{
  "n_layer": 16,
  "head_dim": 32,
  "d_mlp": 384,
  "norm_place": "pre",
  "norm_eps": 1e-06,
  "positions": "rope",
  "rope_fraction": 1.0,
  "qk_norm": false,
  "bias": "none",
  "init_std_up": 0.0605,
  "optimizer": "soap_variant",
  "lr": 0.0124,
  "decay_fraction": 0.528
}
Each number is 128 + 24 x the weight over its row's rms, rounded and kept within 0 to 255. Layers, rows and columns count from 0. Numbers have three digits each. The size before them is the row's rms in percent of the matrix's.

# layer 8 MLP down (transposed), 384x96, rms 0.337, rows 37-70, columns 0-95
105:137137170135162126087137109117102134097116131150140107080121168109137122153141113153161102102124119107111132082130100125131128119140133080138126147137143130172108119110164088097114124120158124121140093169112198096087101116105091145133087132102152114155124154128107110120137165171155137117
096:079115153105121144150131166125182098122147117126118123129099072119143115148142094150134128159078094154136126140130167134146154123139080170111130101144142163145138128205149109152116130123132107152136124143087127118115137148125150143107157134093103126133111169164123120105108109116173153126
096:132086135143144148135083115145158119085110158132122147165133124116093131127148123134145130106140124106141161109147106109152134103176125129099116107107127113164124170122111164121147123147137144147159143159114110121095161115155134146184137153088105121152105142124098100150109169102202112079
098:125146132113088175136118122139184159103142155104108117168070134153109085143127132167132138136144148128128130173128102098142126106129160113133155118117146138154097088120131129117139134087163096143106170127129132102114110172121087099108138157145155106181130136128113091101146165111105140117
100:119153109107127103123131116117094131135149133141132094120115147123095105142119144152144117092140139138115130141129128106104100133126108158131144133080135145130075205171164126120107044147152146122129129137143121069144118109149142114127127153139134109154161161168107106154087166128141117091
090:133161155150127131144132149109148141121139171102125147135127120149078141091150164169095132103160120142119104096080139130109106146141131142131179156141138143133173111126109163083151138154124139116155174118136118189128131183139140147114115125198138132123105127121137155124128107124144109088
108:119088191123155094175134132108114166109139071134133079126117133135144136123142115103142137116113139144110160104132128115144112103122131190147110101133152114134129065114137135114177123122158103102113173142088159145156083147138100150156108071126136132152121121145126123141128130124109122122
103:105085127124166158081101140126091129170141126077141151135133148167149126161108139178148109105085113119149104116126145122086135187146162135128113107113102120121120091141105129129173097142081124142139124155144178156124141120131094132115110118131079110118118121122135104101095140157122141117
099:130106129137115140101085103097122120124108163122123128154132145130085160115080164135084132125121124108189132121132124126141127106080159140146120144115106099141100120112104188170127146164133124088154126143094138133119158117142157126119092101150154149178068136098120148118129139114164129105
113:112143135151078121109118119131085118164119110104129141091160136168150137109133116100143163160139165111157085129139118122124143128100139113105111134144108128127132134112168160105116167071074117118132151120142127188088158126097145124118129128148098108139125098148173161083153117101145159123
102:124139148165115136116123138160113094122121149162115161142152150133133161131122149103099159107140110117129126119091148143126152128170121176171103131131126113142104120117144079127116115149145105112086105183101132143128130129097125084160060121110097124118118138113087137122086126109195150150
111:153097129124082175114191112118159124144135139123143160116101182111122128151134146171094106156143151100093139122141124107110160144152111113142152146110149117173151119122082154118155111141135111139133155131096122151117191107108140095171124150112134128083106111128093114120118117089134132122
095:168126124114129080143117145120139127137146092093124113135144077106127147148130119128127099144144098143153121145139127143126089185122122149081077111136145109155129127124100085111102184141157136128137136122194107149095107131164114107118145162133125133112090091126152145168151100089134153123
101:167090115091110181161103136113117088088107128101127157131148137137103101115117100157169128169121135108115129129160126104119154162142139141136127119158161131139131130082132064083110125159126107111167098128116096155152162100152135116160112136145123141117099115109125125104068157130126136128
104:151125110145133126112116178125104163139140119136137079109128127115158154163132117131150147142127113130112093147139122135125154110141113144170113128064134162103132168098113157114139098121135073089115149112150178076123147179132134140116149142145122170162108154151118126136142113163080154148
098:164164098152172140134221157109092142106159124160149119145128124161119127133134135132133134164104108117135141110127116150128123132127099133119126172143128153137165136102177144133080108178094125121143151133127146136120120123127138152165134165131138124096142177109129130135115076108081121118
108:120135145110120128116153123099088151116103144142124123123130190138138123152037162160091109073129144099124123116100109127119155120121088125146126130125158150107126138127108150073160114109121142096121132168093136146124108140118096201102122150122125145123139122129149148144091094116126118134
109:141182117118163112114178095127132154113137102155132083132119130098167140131126154137106114150139172157137137161141112135107135118184099154148155144146122090161125126125135150155102111131179142135101126132116124110113151127131181125142085137069124147152092111120135100155083096136138107115
095:163121098129143199115144128113126124138136145095137080079130077137076111148102130171130129146105132090139127118139136112133114134157135154149152174140165113124170153139119086098118131193131106114148159135123120129099138110140099123134116126100141164101131094122143125116148140134111135074
102:117127103093136196123111133143112119113134110152124102137127135092134084128085109108119149105096123152089128157159159104114139078076151112119145129129146055125170110112125111098122103152132102133097137129113135135136126165123138131128178156086129114116125166158158138172141127130121099121
094:143142129109072135098152128165171136105147102158160085143120107124141131147180154124121161179112098123101118091147133156148146127106094111080134129128140095136163139172150105150128164095123157104169131111126142133091162149118137154086106170135127115140135147135128120106112132138099117100
102:139144143142126114144144099133102106123097172090139128090158087162088126133115158097143123132120123097092150109098160161092108179195118159079159110100138138133091138105107166153139126125149122130154130149144124123160119122106184108118144131121142095136128124104086111121135145104128116121
103:160112115135131148157162136100135156153180116129121122087133053092134136137120061097175127142145104147114146116137152151111089119133109111102148116097134096125104165157129125119156144149075114125109137137102131086146101093118144150090118124150116136118123148105088114114120143127165121122
108:075121109155115134135125151111097123160142116147162135139159104136136140118122112106121168160121088152145128120152148104102094120126146098124128172161179133139176109131140096127090126126140124120149150139155128209172106117180102154161125152118135140144161141121174124135110115133117120102
098:127116111139152163130100126145114076124116117090125121126105136166117127110119111133115123157112117115147087103125083154179121129099131126167144156128127133106107147154107119132124149120091110098190140079130084100182152096127091160136128133119149107087095144095119109138098133148157103100
099:138150128116145100122140132120138099101132104125116132143119134135156086130126107112140123181083091070127112177166139131099094115109112125139143127130090096175182098157101138150120090109101083089152141131142090121114109142137107119145133139110124156098143150096121074102126111115123113100
092:116170134073129103135121163159148144084141164138149131108071141106100163124122127115135131122104136126101110123178149132161120128128094134094102135110130118112165142109105075104134131108163131129112129135140129149126155152093155149175126171084119088105117091147093148125115125079113128112
099:130145069091129141079125167104148166124132132131170155142096096113144158146108115142121082159117114129122122111132127125072150121172109108114185139116147159144152125164126099132099101078130137118094130154126133119116170109119101174111128113146125156125144125172133112132137160163128125147
102:128182148144119161138123127112122137129151129114102110087155127158179149094040118130130118084078131143154140118138143118132130136168157140152106145141155126149120159094133088147145122173119161137124132130155166099173115113142128122160127142147109130144160101151159130121146091148119140112
093:124130152135113157150137089113164136132181095084110152106132142112126076144106140125129141144082111122138133117145133115153150096122140154134127151136154101172119117145122115122112084117112129112108136130117141078163161131140139116176177124079095147125131119131119156133153146151167052125
089:122148115122145178178138115105133087144109125134104133147094153110146118092122134137160175134103168116135113135126123164159179145146151112097109147148101099155149108158096146188141154172112120132108137085122089135099146114141072111129140131144151133120139135129116160106137145176116120136
106:104094144131137177121117138129145108128117160097096130105120150113121098113152136124147171120160149089124089098101143123131113120153098125107139082116158129103120128114121109109135169103082201111134137145113115132094122081132121107147135166150106126139137126091159100172130119151163157177
108:127127128123134153127155118146132121142108142116106117099123128137148153141122142135119121080126139158118152129100137116098115185108152126142145115132140099049076156180080153101163120167122112187080146110107124145112110108127137096139142142125130118127172143118113154140105090129134123180
101:075114168139143114139071096089116152095138157124150145180095097138119099127091138133170127110149100103136136122130132105152133160165172100127141143119113101103109177142164105158132164110113144162122131108141151134108158114136183126146087113119145150115144149137113124110107115128123103150
# layer 8 MLP up, 384x96, rms 0.34, rows 38-71, columns 0-95
097:143128127149127148106157127139075143134127135117154122090165069133128141136088155148114106132133124120115152102099081143134081127112099077147092124138128138105110147113165130092083125110139143127149089148128141129136092135137190123126108092148178157151112132147148102120090151165113123134
094:163131115166108133185127162115170123145123130122139118127122132114162123136140156101080175155059135111136093148115111166125142123098098150168127166110127148130147123142137095135133129128116072147072127142122149129096156152108152169091096134114153116100112133112132140162121112136102132133
103:138127126112154103172164133106079088140152120139141174069118144122133157160162122108101098114134135199127086135125091129113074150098116101124118164123115151137116131137156153139147122146095158147110127118102135147133095134130106131148119074084115135125099118108117136120114095100138113116
099:170108152125098097124125098135146156146106102136112133122179123185136141150161115149114113151119121070119067161151121141134132104113098147138122137141140162168086091164105129111116136142075148168148111178096100106151137119087123113098137116131134135134135147129125138104119125125132171125
102:162082121140179132084142120075131149121128112156134116113199096097080131126137144143127130109112120124095146113137110120169137125128163175120126121148177120116108132135162142121120144053140111103096131131151150101110086131135148092130138127111141129130128166149165110129105146128129104136
099:091157119118111148128133150145149098141139143120123102106143141110140146151164135136144170043118152154142129160141082146106135152128111120109172137136129120076118070108149136128122146166151088140127111176157141091115132100119095159128127099120138140121114149148096128122136095110153091100
106:116108151108131141123155139129119132112111155129168138106077134117126137125161152110150135159128125185135152107127111103118100134107153138164128138105116165112116124152152177125107145083121112146110079144137149110133133078176151181116122111084106105140156158086121074116100150154109145128
103:105103170127134149137178175122115096144154115137109112155118099139148085156140094143163144108106139158119135118152145136177136168136124147130111115122161119158170133086078107109107106126138112164137120124152127107134129128127096125152193129148132107095113092109136122116096121124096080095
107:105138136102135112097137146122088186099097130098122138072136128129133150142179107105145151145097130117179105141120107151120102170100120110127125124111113105162096109147103152139115138122072098158153171146110124138174164144132108114148131121125121077125134141139141114131130120118063118119
100:131170120087095144115127120128167133115098149143129130113138122105116114124111136125186113103111128124084105125114087083099138137127162132157142148153123156105144164099137156117148116090133127124128165107178115094118127115167136170108187108167108137097136128140128162092176139118101107100
101:168104113111147140114081172142113131118076137136142139113162087148172127169103114091120125114157109120088101134128143111139111134115113115186152129119146133122142139125169128138151154146109123135106165142101120147075130130120126108130175121127177153149103135102140082141077150152119127092
108:092123130140125122082141139116138107096158133171137103133056110182141134163128085109134104160146112127109116113089104129163143079129133099158122130135119131094101107162122120135145116149126143153116102120151076146145126130139155151164100164116145118148160172136153116115093104156142101120
103:106140119130153088088120143119137138145103114118095153122125109164115175156139115171128123131119145152095079147119128109142121129118069122160160124116124113126111125150147163122106089118086131181123149185136105136116100091115087171126096136104151163131130120083133115131139099133115111173
106:142133177096143098109132166147147094114152110130133203177114127166120121152129119162110106091139118135153172143105160110113112151154173106124151115166127112129113121128139089146132175099121159129124121144111095114110117127115150130157145118094155084113111090104157125149141142143148094124
098:118126152125137138124097131126135138101099124145109146156135105145179084104107202145214128126160150126126179146077123123139148102131131177138126151114117113130117102155123149101121079133138122138090164130119118136112108160144144128123133134110135124129123064165110126140119139095130137129
095:118113118122100139119091099123157160092155154127138093095095101136144117126176148126110142122124173134140137143152121118141107134107124157163125119127097091102114143196173100116124147110128143109157137104165092123107144144158151129104134126112088108146127163146121166102101115197103132150
107:129135155143104105148100163120103154142106109148129179062123163128135142129122075109112159202160108113117107122139134139156128141124135146118137130105110090104164130154096129134131127113102108166162151114133111107156127116092091144121106136108118121083130121130126100134164139181108109167
103:142155158155130135143137145158135142143140118186089161143125149143146166139132128143108140075116081140138116112114112106143114123146139103146106117098118135143137136107138156158071138072131112168134155114105148108185124156140145129144100143143116131150131146083084099173143083127132112160
108:148141107131120131163122136080129152131145166114107123175156109114125150153154119132101128146095136101120129128125129136140094080150126151109123158116135150145109154154154132123113141167115090080154141147143162057117152170113132166116091110173146167095132125144097178150103127110139140127
091:121100107099136112148098130138101127142141124136101144173156163141091163101127139144123139129124116143109135169134148112117118146115156145139116182103154114150140154120113106087109178080114099124120084126127138124147158125120079101131156132098080116118113133142137129120128107152089172206
100:117149093129127128110098154162098187122111153120128091110132109148146155151144138107131146133123148115122118112124112087136170086166139113097079169150121125097093119166160128128104150157129090125119150147145145070125157105107134107116168140101128114095141105122125138179125087133103099139
099:128138155134139118128138126164145110109074150100133126129138104158106118118148172137119104120116151080151144182104141106150109109158102119113114133129143119125102132113150118119121138120073137105158123117154065115137111127143141149190149138150133180157123124105204107095111124115110111157
104:151129138139136146102126120099095119149117154115085132088128105094194106136155089135152155159157136125126089137140107159122144108146121138146120112142124168150130146116123098159105104091107119138122145137119159133100147179154166190103117144083154142114083111122110122166141134161107149141
086:131120105131145151149145140095160146098101182126108088115135099194178112119098109120122133070124111160127098120137161126115078130154137145134130142124107101112122146134161109130085138132124108130189095151118133131137153157144172122138126165089158152129125134149086098138138149126137119138
108:170129128117104143088132116127104139128129128148137164094140137150131147180124138130139142072104134170152107144099078101146138113136142146124113137168123151112111134113163105107089102118118131156097133169111131123174134117117123101118121113105156091201136134122179182109114103123146148114
087:124128118157140109129081109140138115153184142122145124093128135189159130133123143107069127134167141174121111122130132134106153149104099133179119106089142131111117128139109122138172153087145173153132112107125144075168161137165115135140121124070143134120131132118115126124154106098087123123
102:135136139143100108119120117136128136079095089103131110096111121130122135177197120088122150144096135151123141118114120105137125136122123118185162157137098134187092195171158142093136136123117074122105127131134124138127105138147091147122138150115162140134134144093111156139145119120134137167
097:122139098151123147131073126147144108135156150150116116115129149121139109153132121149117134135135128106163140153110142138103160114128101120135131096111121150134145149161119084118113111079111121110165151142130074167158156162145140134109124094092122127192117135100086141075106162080093171125
087:143158109114170147150110134124116136109092120150131143092123157150118154086149144112112151134131132094118124149117145154115120142119118154100093122138151086117095135130148135140130130153146082125139104123118167098075103135193124183112088123173153099084130140102124107099119103179145154130
091:183141100116164102143120125135112132126144141125130134111075088165086106124101105109140136129133098146088150131110154095135115093163100105132133126148142136129149116078166085114130113116106134153153167091118146086134174171135127108103114135084115144133146093142160114090144141123154102142
100:150133156117127110109127113109142131137131110146165132165132137128083119162098152107111094135115131162139157085129108095126152158143157115109159157141129085123154148068154126096101096097150140191063133141107085110119104132133131146138123126141146135122144090141126146109166128139167092132
116:158123128107140126133042109118159102124111140120139124174121113128172168178121117144123131130139131124136133111108166203171118122167141114129138124091124170153158099069123098168120145123121127101139115131113097138156123121097136143138112137111115146108117113126110172127147104116106115141
098:141139103136171102138104101153121134120116108073182117126100141168135116159159116110144090094123183159085109163119130123131128145118099131118162104138145080126130130105164135177131111147132173108135136107152121132152117161099128122140105117178137127131101131138151121108109140105064130136
121:137122164173134124123113114204077118118093133156087113114124138115135120085175090091163113143088120124099156165142159114114100097111109126148111112173140104117105101142176112136129145124126099127132160092125129147159144150125158114118160135143152128114109141105117148120132138103115108090